config = dict(
    attn_scale=0.125,
    bias='none',
    parallel_block=False,
    max_seq_len=256,
    doc_mask=True,
    max_steps=2860,
)
Each number is 500 + 40 x the weight over its row's rms, rounded and kept within 0 to 999. Layers, rows and columns count from 0. Numbers have three digits each. The size before them is the row's rms in percent of the matrix's.

# layer 2 attention output (transposed), 320x320, rms 0.094, rows 175-191, columns 0-79
096:498561549473484573555505513537497495455470535564548471539539496466535567482495485554563485546532513535474478551478481538438545507535522503470463537499468500590430498533514500526539510516565493419503540482490512513467568479546580489559545508
096:537470500441498543508466452469523521438484566489498553493550515544487438535492529499493423472565467517438485482467505524499559476527525532510468536504476468527536453503497446516505477476558461547473500539510469451487489494490526513545521449
106:493481498534472493527523546521544495548477535510531508466441529480544553445479500530539476480523487453481415499466452490568543545472532461470438493488475479610475580447506522486495496580511511471419479472356543482450490493527459528498492491
095:559539449522456532504513478528455550495507481460408419536461498437442541460471550454507397442572516452593536536445540500494506484539506485543578517466483494471596496457498460463510500507522489542541555445490485475581492503472526480454433501
099:526385443439444498493481504516480556464512477562522470494442502509494472504560443576497501512536522577533587531540575502515490544478482434511506532528500522513526504503521379505527529470533517525511508482503506483482439482497529469489520492
098:543458572478518483457495483541517508490530509574490509468454543532481417458492477476573520503503508483503537483518516488527516460528480537546479501496535449513531477550485461512473539450454583464548549485533535467511475559501525481527462457
097:495492543492507501490537498558540489508490513531535533516508392539486504517486508483430512503504408521531460544594544532550517529555465477526444534554456464542499532463539525421508446448503509463517457480533562482448538494539525473474461488
100:494500462463465465526550622521431493501527509575462493469495510487508553503435462530460478447492451489522457491491519513468542522498487516503452424517514499484554507466453529473447470501545449474560545411468493558561540508549434477563535482
096:563468561508451527538573447463514488503560538489520489520455501502425503456568565490523543508487506590423468506621571498551510494498487505494551484554549489489441518478510451541457483453565493449525491495422490527467503528528536551501583476
102:545541483477480584495497567440556452489462440467522481439501502471544532539533499570490456542468471483502573486495496485558499531449489510483536516552498499461512509532471560519548475578562518532506515500591477542467494466478484571462459557
099:457468482571429566504536533514479409464463445527499541537462489487439499433520466497503498479525521459543537482514551451521574468456479487512536530487408523482569530546566531416544510493467455454516523474472524493472499483534514554507418495
094:455432458522514542533509471473571433491479569513438448478437492453512506519477504464476490560524508513438525471467477486453476516498501478508538545514503458480481469509516492526486476492460580480515523484511483536436509435456483523474500487
100:476482538453517465539445533431505470457479447478521516466526536518483515469453496538552478579501535496473435531492531432529499553484451572465512479545467479536526499485496515530538511442529493509441531478446537444552498510535460472472570443
101:589542494517468463428485551556431440483475527531501444467492535408551556519494434424493572433476430505485470438556509530577545463495456418457548433500470559474474468422534490541442488547542533531440500492516492474466500436508541452472498465
101:514523449490508518489524481527497491516572525553518518458476511514449563541530448486578424528602504529546510513477475479432469525491544399430430490507499414438519515541495496452469541497427444532539520496476455467513441466456508510524562456
098:503536532514495373480474573493448474423504559464463528466446451543541474480440571431410511490499527551531544557524518570557482486499516529502506524415498505453514442473485481505484563497450436517445474541512490463474438488517511486581506457
097:526491492476514504557461525465537460557504615506492500498496422556470534472460474528537525554449455497545533565482573434532509474550483513489467451507429578493485461509509527494475525507524455465510501494481524484458587547573478491467469523
# layer 2 attention value, 320x320, rms 0.108, rows 176-191, columns 0-79
105:519541446513515486482523522573503542491568494407560569502513481517524539462505443483523521508524469429486538476537524475547452577482454502449545541530528457476491513516497493475495465555459474488566556489495505518465546509534509498458480539
109:530465499512480540494493500491484565506557483532484505496547508463479436528476512492457504437433495481527533408469522531498506440481431526510491479528444507509549456524529457535433489495446496527526526506614550537520503501553494442553557490
097:505441490503497444537468484508515481437546450555477467498445489510500524510490429473580540540450469483422521476510467495559489529458501528488467440465458524443502509499421494533521528445512504459550473519508525496490500510424484471518575533
103:572609515549567547483483582452571453497543487454524474490575491500501479516460489474470477518558484533500460484430476528514493496511501601440486457459509518517437468410415577458441505463439502478554480482503515493485528517469538510480459472
109:440580548532494452451525516496558466407488527463492479458529488515472538503542532485443444534424486468474503518394444478445481578529530541473418470555491494503539537548454508471494517524455453551512505527539491486535490490513475459477518540
104:437538551458505472521503505459536496444486494458572468531403517476497481513498477611591535513527560477455539503503560481516506451438525456455446499486525549478470451476562468523511511544510440542459487499512522512535552537410489499537519496
102:511483541531514459462401410443465519528493475527466522484584490497497492535513515523524455514546493570512520479558442477511508524489442496492536604499520554523488510472533523490526512469483561476430510510456534503504551501439501507486481518
101:517538458484566450477488481494456559515431525461474491482502531455520472525543435520523506566522515466472406510439526431445496489494550534513480506415508513523519477451491549481490520512474521502483527511545492502470521508456510479493461421
116:488538493511472364485526533507499540485504501525505571492482470493469471466487509431514475461499518518544428529486541497451464535530517570555455462439470596516521538449596471479512517486522482437524493595484580482523508468528466518473481483
106:531508523426486488466513524546490512592446560418461450496561493527542453449508543496505470540460525502466462532496455556491446430485504499473537537423539545445536501447445502533459480438490533466551495530503504505472545551423459433490587505
101:555542486479461456486558522532500566481547484546489464510531559508530466484505502432481513457485540543530452476503524511538475530530542542503499473461546460503458430457492491521516416518513464492455558483467429500566457475490532563480497491
104:533513483504465527502566465472462508484528531549525454488479505495525509520477432475469527490488511562482527489489501535496527534562480451556416463478520505527508540566525469524513519578428556531512482471544492520499529536477497586461406559
096:419468568548500506469494563426552520601445525523502483462416481547491518448477516499481430567549528503572491537544528490447463541546469552496514426520551526546507528562521517481538444496459492432460464500572549524516470575482478514527589486
110:519551476490582442518492479568534530458470423432488487553534448596480469455494428550445499412521457440466513557506446512525481499471494568560544528486528503485500464473556469574480508515525531509521477483462520542481579562518574540492483490
119:407509540457526589495587410476552532490475453503488501520494532496548495477537412546492437526478488439569564468531485452473540508440482496523484500537531568486440589505567565530550514506423511517440486534519512511561506478479470483542515561
100:527483507511549473505461504478514524465458491483487569511522546487501496561497548527474468509520583542527469537508434543496471429506516506522500485514516426462486555510484499509443538509575518553480497464492509473479533401395456500516436489
# layer 2 attention query, 320x320, rms 0.119, rows 192-215, columns 0-79
084:429504519449453481532518547485528563535458473520488505515501525496561464494471578445485429527478477421478512500501542481536470461484473460490537473547468521469457464451458403505564408535477486545508482428537520517528541526559511501440479464
089:487411505490466451487548507507451540444531460479576499526412489547493555478502415500498491464508486516488435515482543522490469483573448560563477525489472521454518493485490497484397485581433507480482455484583472477529534567534465540530515471
091:441545531466553530495551445470498501512519507427516504483442455499515485443443526470452428511397559476569544497441554477481489519495490439485448494519453520500516508528491532454507497493508489464541450596457467457493393535523379468507517458
094:586585507539482474473408544503577463544395488436462474474469569468457529450507611455519503490466480447498519546486502512492507491561517518425567611501566506444531503492466507498545513519488521468461466431483485460392450570494466474564440537
093:460493510467525540486482518463478502461411423445512476478441485531467559500514460552444516437511465509516524474486522439503478499494561543446517484552519590528507574560484507560520478504546488523507599432484479571530506499490485512502525474
091:488511518527551499486533533566538451466542535459440487537463430489422580503454506500526607544511454567481491532492476499495489511481500519549461435463471518519501554464468504428563528482549486450476473441499498485497516532574503428490509533
100:543461545594484471471485497545509479510510409481551545547496460526483513487515516578496513505480461552542456523450491509553560514460484491485555452473449505534459478499478487466465513379524485497510541541530508437493422446493595451515518529
096:520509478454564483539427503476477511496424473500526569458515540497544537547472541519464424559468552473490546520467527557491490459462512539470544488481519505513563456395499493497523492464552546473537476456510474439565495501499504393504448466
088:567545559593517559460560569515537435502520565497471582424459445566521500505515537503525553485545551561498479518490551467515541544498521420523504596447510482471439554507585532531560530512462571490502499516528471487424470484526524555563527482
088:542518507552541536509503534477488487460506497579464513484572546545461542526428507520528483560504524413510510476517432463515498499454475439468547488450491517548510514452453587509539557474478497523498445520531527461575590550532444481523455461
089:403511523516539492478560497441508509469431535472514560529504462530554524509518484515541508544535549521502553425532513596509505516518508550502487487499561507432504528460491468514507534507486426515569486487467440562527410456519509503463501516
084:432430462488514448482523578517544490485462502512495416538503492443497423517597460469519503537460459520496488484505502537452522501549461474479518555432493516494525461441500507475460429393552449422544520490473512490488517536545485465465496481
093:474554499465510449435483534532529468577464491436508514492481464636550436540459430540486485522529416502587510496572497511497489486451478463520462487457506534515495426489503478483560608567567550475520449522501467466507547530586435478525438536
108:546556571444535493517538547474476453594482499451521516580563544526547542473459460499491553506469536568518483474551495523500516469536464406506588492459469488520468454484560566501474497437520448481500484568540450494440556487438549463497542458
094:503474517491479516547505552464456485481517492524519484516465473441498547486455526530521533534588477525455511443538476502478548493499450475496519451598477541570538450420541487552431561486500508495597485548463486533523500499518455471514406433
093:458427511467495518456539439433449473541565492477514533467442485484565522500553526506424523491486440521467535494459495557507524491507539461497468464494406472499447492473526521433475505444491487497501511457513507478539551572503520486467463510
092:518516497434528437552456534507431489524571490518559411563551486488461514468452533447443453506517503473519504502471479487506512457528540540487488487577478479457575515470463503516527546506502422483503515520514511529506471474502513508504364509
094:529552503471549524455481561469449537522558470479523430505514535519524480505469490559414491499431501532525479495545496533553532484485447449487514492483553550499440463525466523503521554435502487514505486554529455413538476493462413502455523430
097:565525495464477558458519448460543516395484483460507506565505463419485501578534508556491531440499455472521503526492527564550470551429519570499451538444484554587500520444471490492539535483447488510428483492504472516487469551516495457466498588
090:503445469506548511539529459496443546439458502456543473507493540494533445535482584534547541436524471523515443484556527500548502523548506464473472502458504538423512439496461482495487445546509480566573480527401516600471547485420483487469486444
088:422495560482511500441518537502579458426476496545511459504489537550507508423482539556498506528503479490489541533479507517475539492545473459579500422484469451514494546544461569574481467480444464421462576489497510517544561471517500623568384517
096:489539399497506439538417557520508434508512532495492468468460563493450559575480488575539490590536492490478511490520501512525507501457471499463470501517478497497497503569497487558472573513514445533520468575485508517496490524509495499461482534
090:486487553498500468451522599518470451524429490485522484489455441453436510505573525506417461553478486498524517537483515470548507538517529482489518488450576479510522504474488489509504512643536486528507596495483518523492500537565557574498531477
096:514520480524484496603517487567461485512563517477482542487513527521472483550459470488505462531540551507466540408481515502490481459492549503463492465494516504534591501529537472481534530516507390542534465467494527460481502501502461428552436516
# layer 2 attention key, 320x320, rms 0.114, rows 192-215, columns 0-79
090:532430542507482412504552493560499508514471538502496540513529479464506570493489473474477531472497516424516473534498486521498484529470546539531472498585553448493491531546536481546466546450450506574440465501497487513601523480443526451507506556
089:471541475467482507507494462487504513496390489442508474540448538476570543496544466540555542510554494574516513512585487564528490501481560404481416557452473488484484508454571579442526579453505491455469529537464510533518480544473515498533533515
090:486475531531460516484497426501437460461478544482434530575512521515528544472469454521578482518535484452561468444532434510470513515494464505576466504501498493500489423544503522513494530542458496494533487477522483496482477460509489489484491549
091:470448463478525498562507585542542536525472483546574513500578446532479446518489475495461473473487492526487518465547501424484576446504514505544465471521455441517576528572519523558559508490449512513520589536511548470523525557437409480472485493
098:516443543502485425515406550451482523463499515476528548508519511494503441529485492468531544499489534482429496495458526453478536501563553526558415514610525503466459506523448465501414514460476549525524474539471508538528429463423548528477511479
092:558460530494463485400453474417550518571474493487537441513482453550488423441492586546459498466550539520472545464563484529469473490528514471534469575534512433496531466543491568499523546501510594549499535538570518519461582515518530481438484490
100:486493526512477483423478454539513410411601549540451503483452535481558477449449502508567528476551514479528520516440548480520471529554483521410513460572466477473522512546512477434499496511482557468531516476481539514453570470476469449475423571
087:522457466503472472451462535477445460501553414512517419535498448439486465506482504508499430506470552491470500491514446478406490512499450521560531501476514450471379509565528510481528509612419595438517554467516493516509524520478542551560481505
085:436376387558484438401423526452478552528443466525523470569574546518565483515483519535471518460506475460462466468534494444581451486550487503547549455472515544422520496532564497497517459494550465480466504531562514523505497562577561465474374544
086:492481483541545532515460447480534564422410495464520434455545510481482507579522487506552493536512535484512520560456519486506553480497484446499491536585526489518515491480570441513546538546450547529503472510534438536471477501465472502447459505
090:483523546506578517476470423476494507563464519487447571506490501506499568486535483491476483491499516473539462429514500526445465578493444583556489524495566477507547492461486579471512540498475453569509580492559486487529504492497523485552449485
087:466482467548450558488502500443505518524432490456503554462501441517493484515477503416452516502471540466496496583490491480481482535488437488488461546534603525489522531535510496446444443460469509513454540521522478477487570535437477450531551540
097:536520534525475481561530477493552533526504550497580488503592454558490505545498568515449481503497476503495520515539539537506497450498540531487484554548513480467497491505544488518516508533526433519476472522504572530487538484531509511502507603
096:463513456572478484469536461486500528478551513473470451524470483482556564503497546494436424518543534452526458479416414506474436494481481489449530447537452501510496557425488593522547383483505461460557576443490508501488516531487508483464457550
095:492508494479478560539504562473548530491460498522565518557551545503541500460550439434554496428510471518486520528520540490483603482482485500516487514487477534592485422447452514475509500461531510432453505483536480404536498524467579542507508490
092:460534468486517536478505521563492569592505545532512484509448552470509576474504574529520521569531486541480460540479487525481482500479456442477577455522461498491538542477574493574455443549581493505477524484466447488587502513537509529544502454
093:528514458487516600520494509463485528528494424523566487518476553483468411417464490478483471458534452446562550490475505470497431492464422487496416536526549494432500518533493486493510457487594555436470450536557484419513542547447573473472438525
090:494467509463523497527503515516569538447463472521500528516493516545515522524472493515477571507461471524536425407409529514524483400544478526444512497445411494489467496466504538452509471497466525442445436493488502557488479407471451486476540517
094:529455527573506465484530483512463482484474462501571503498430476471499525487506453507536550507504538580533579525542454487503524504539423460542515457494497439508487439520525526500485496553443497509545488447479513515529470535565555503476520497
090:522490542459517512487521510441519405497489518526504426524472540509507493497579488498450537482446497468494515529473528479503490504525498480438451540498475563527535543458465543498463461450446464561574438582565477527530420474478492529449448475
091:499479514543559503521496529548485464523487585393481469473521507540486506509569524510501463496487480477477489553523492483472430432571475517505463535442474566500592583559514463435486577505554516482451440514516466500477520456427536450530477505
096:541551454449559477518498476519508459501418509499628488458564471532485518508493502556525448515480478525578504430511546510472497455461533518536504581491555446524472464496466512499487450511494438558480514494475565519497536548571472425486481419
089:521454542571514552492458462448533492475558476521531475485481515579512453509486419533513510469483511556542522470540459535552514536447420505542481430519498532524539482497443489478454564442498525478507501511510531528492478515495530455499437453
096:527489429455538542479453495496432527578482535508547492525451505476544464530470529508536516514588459432458534483484513522522494470393573544527510525518486425541524504511550516469472533403522426493473444516544467451506466517530539433452540488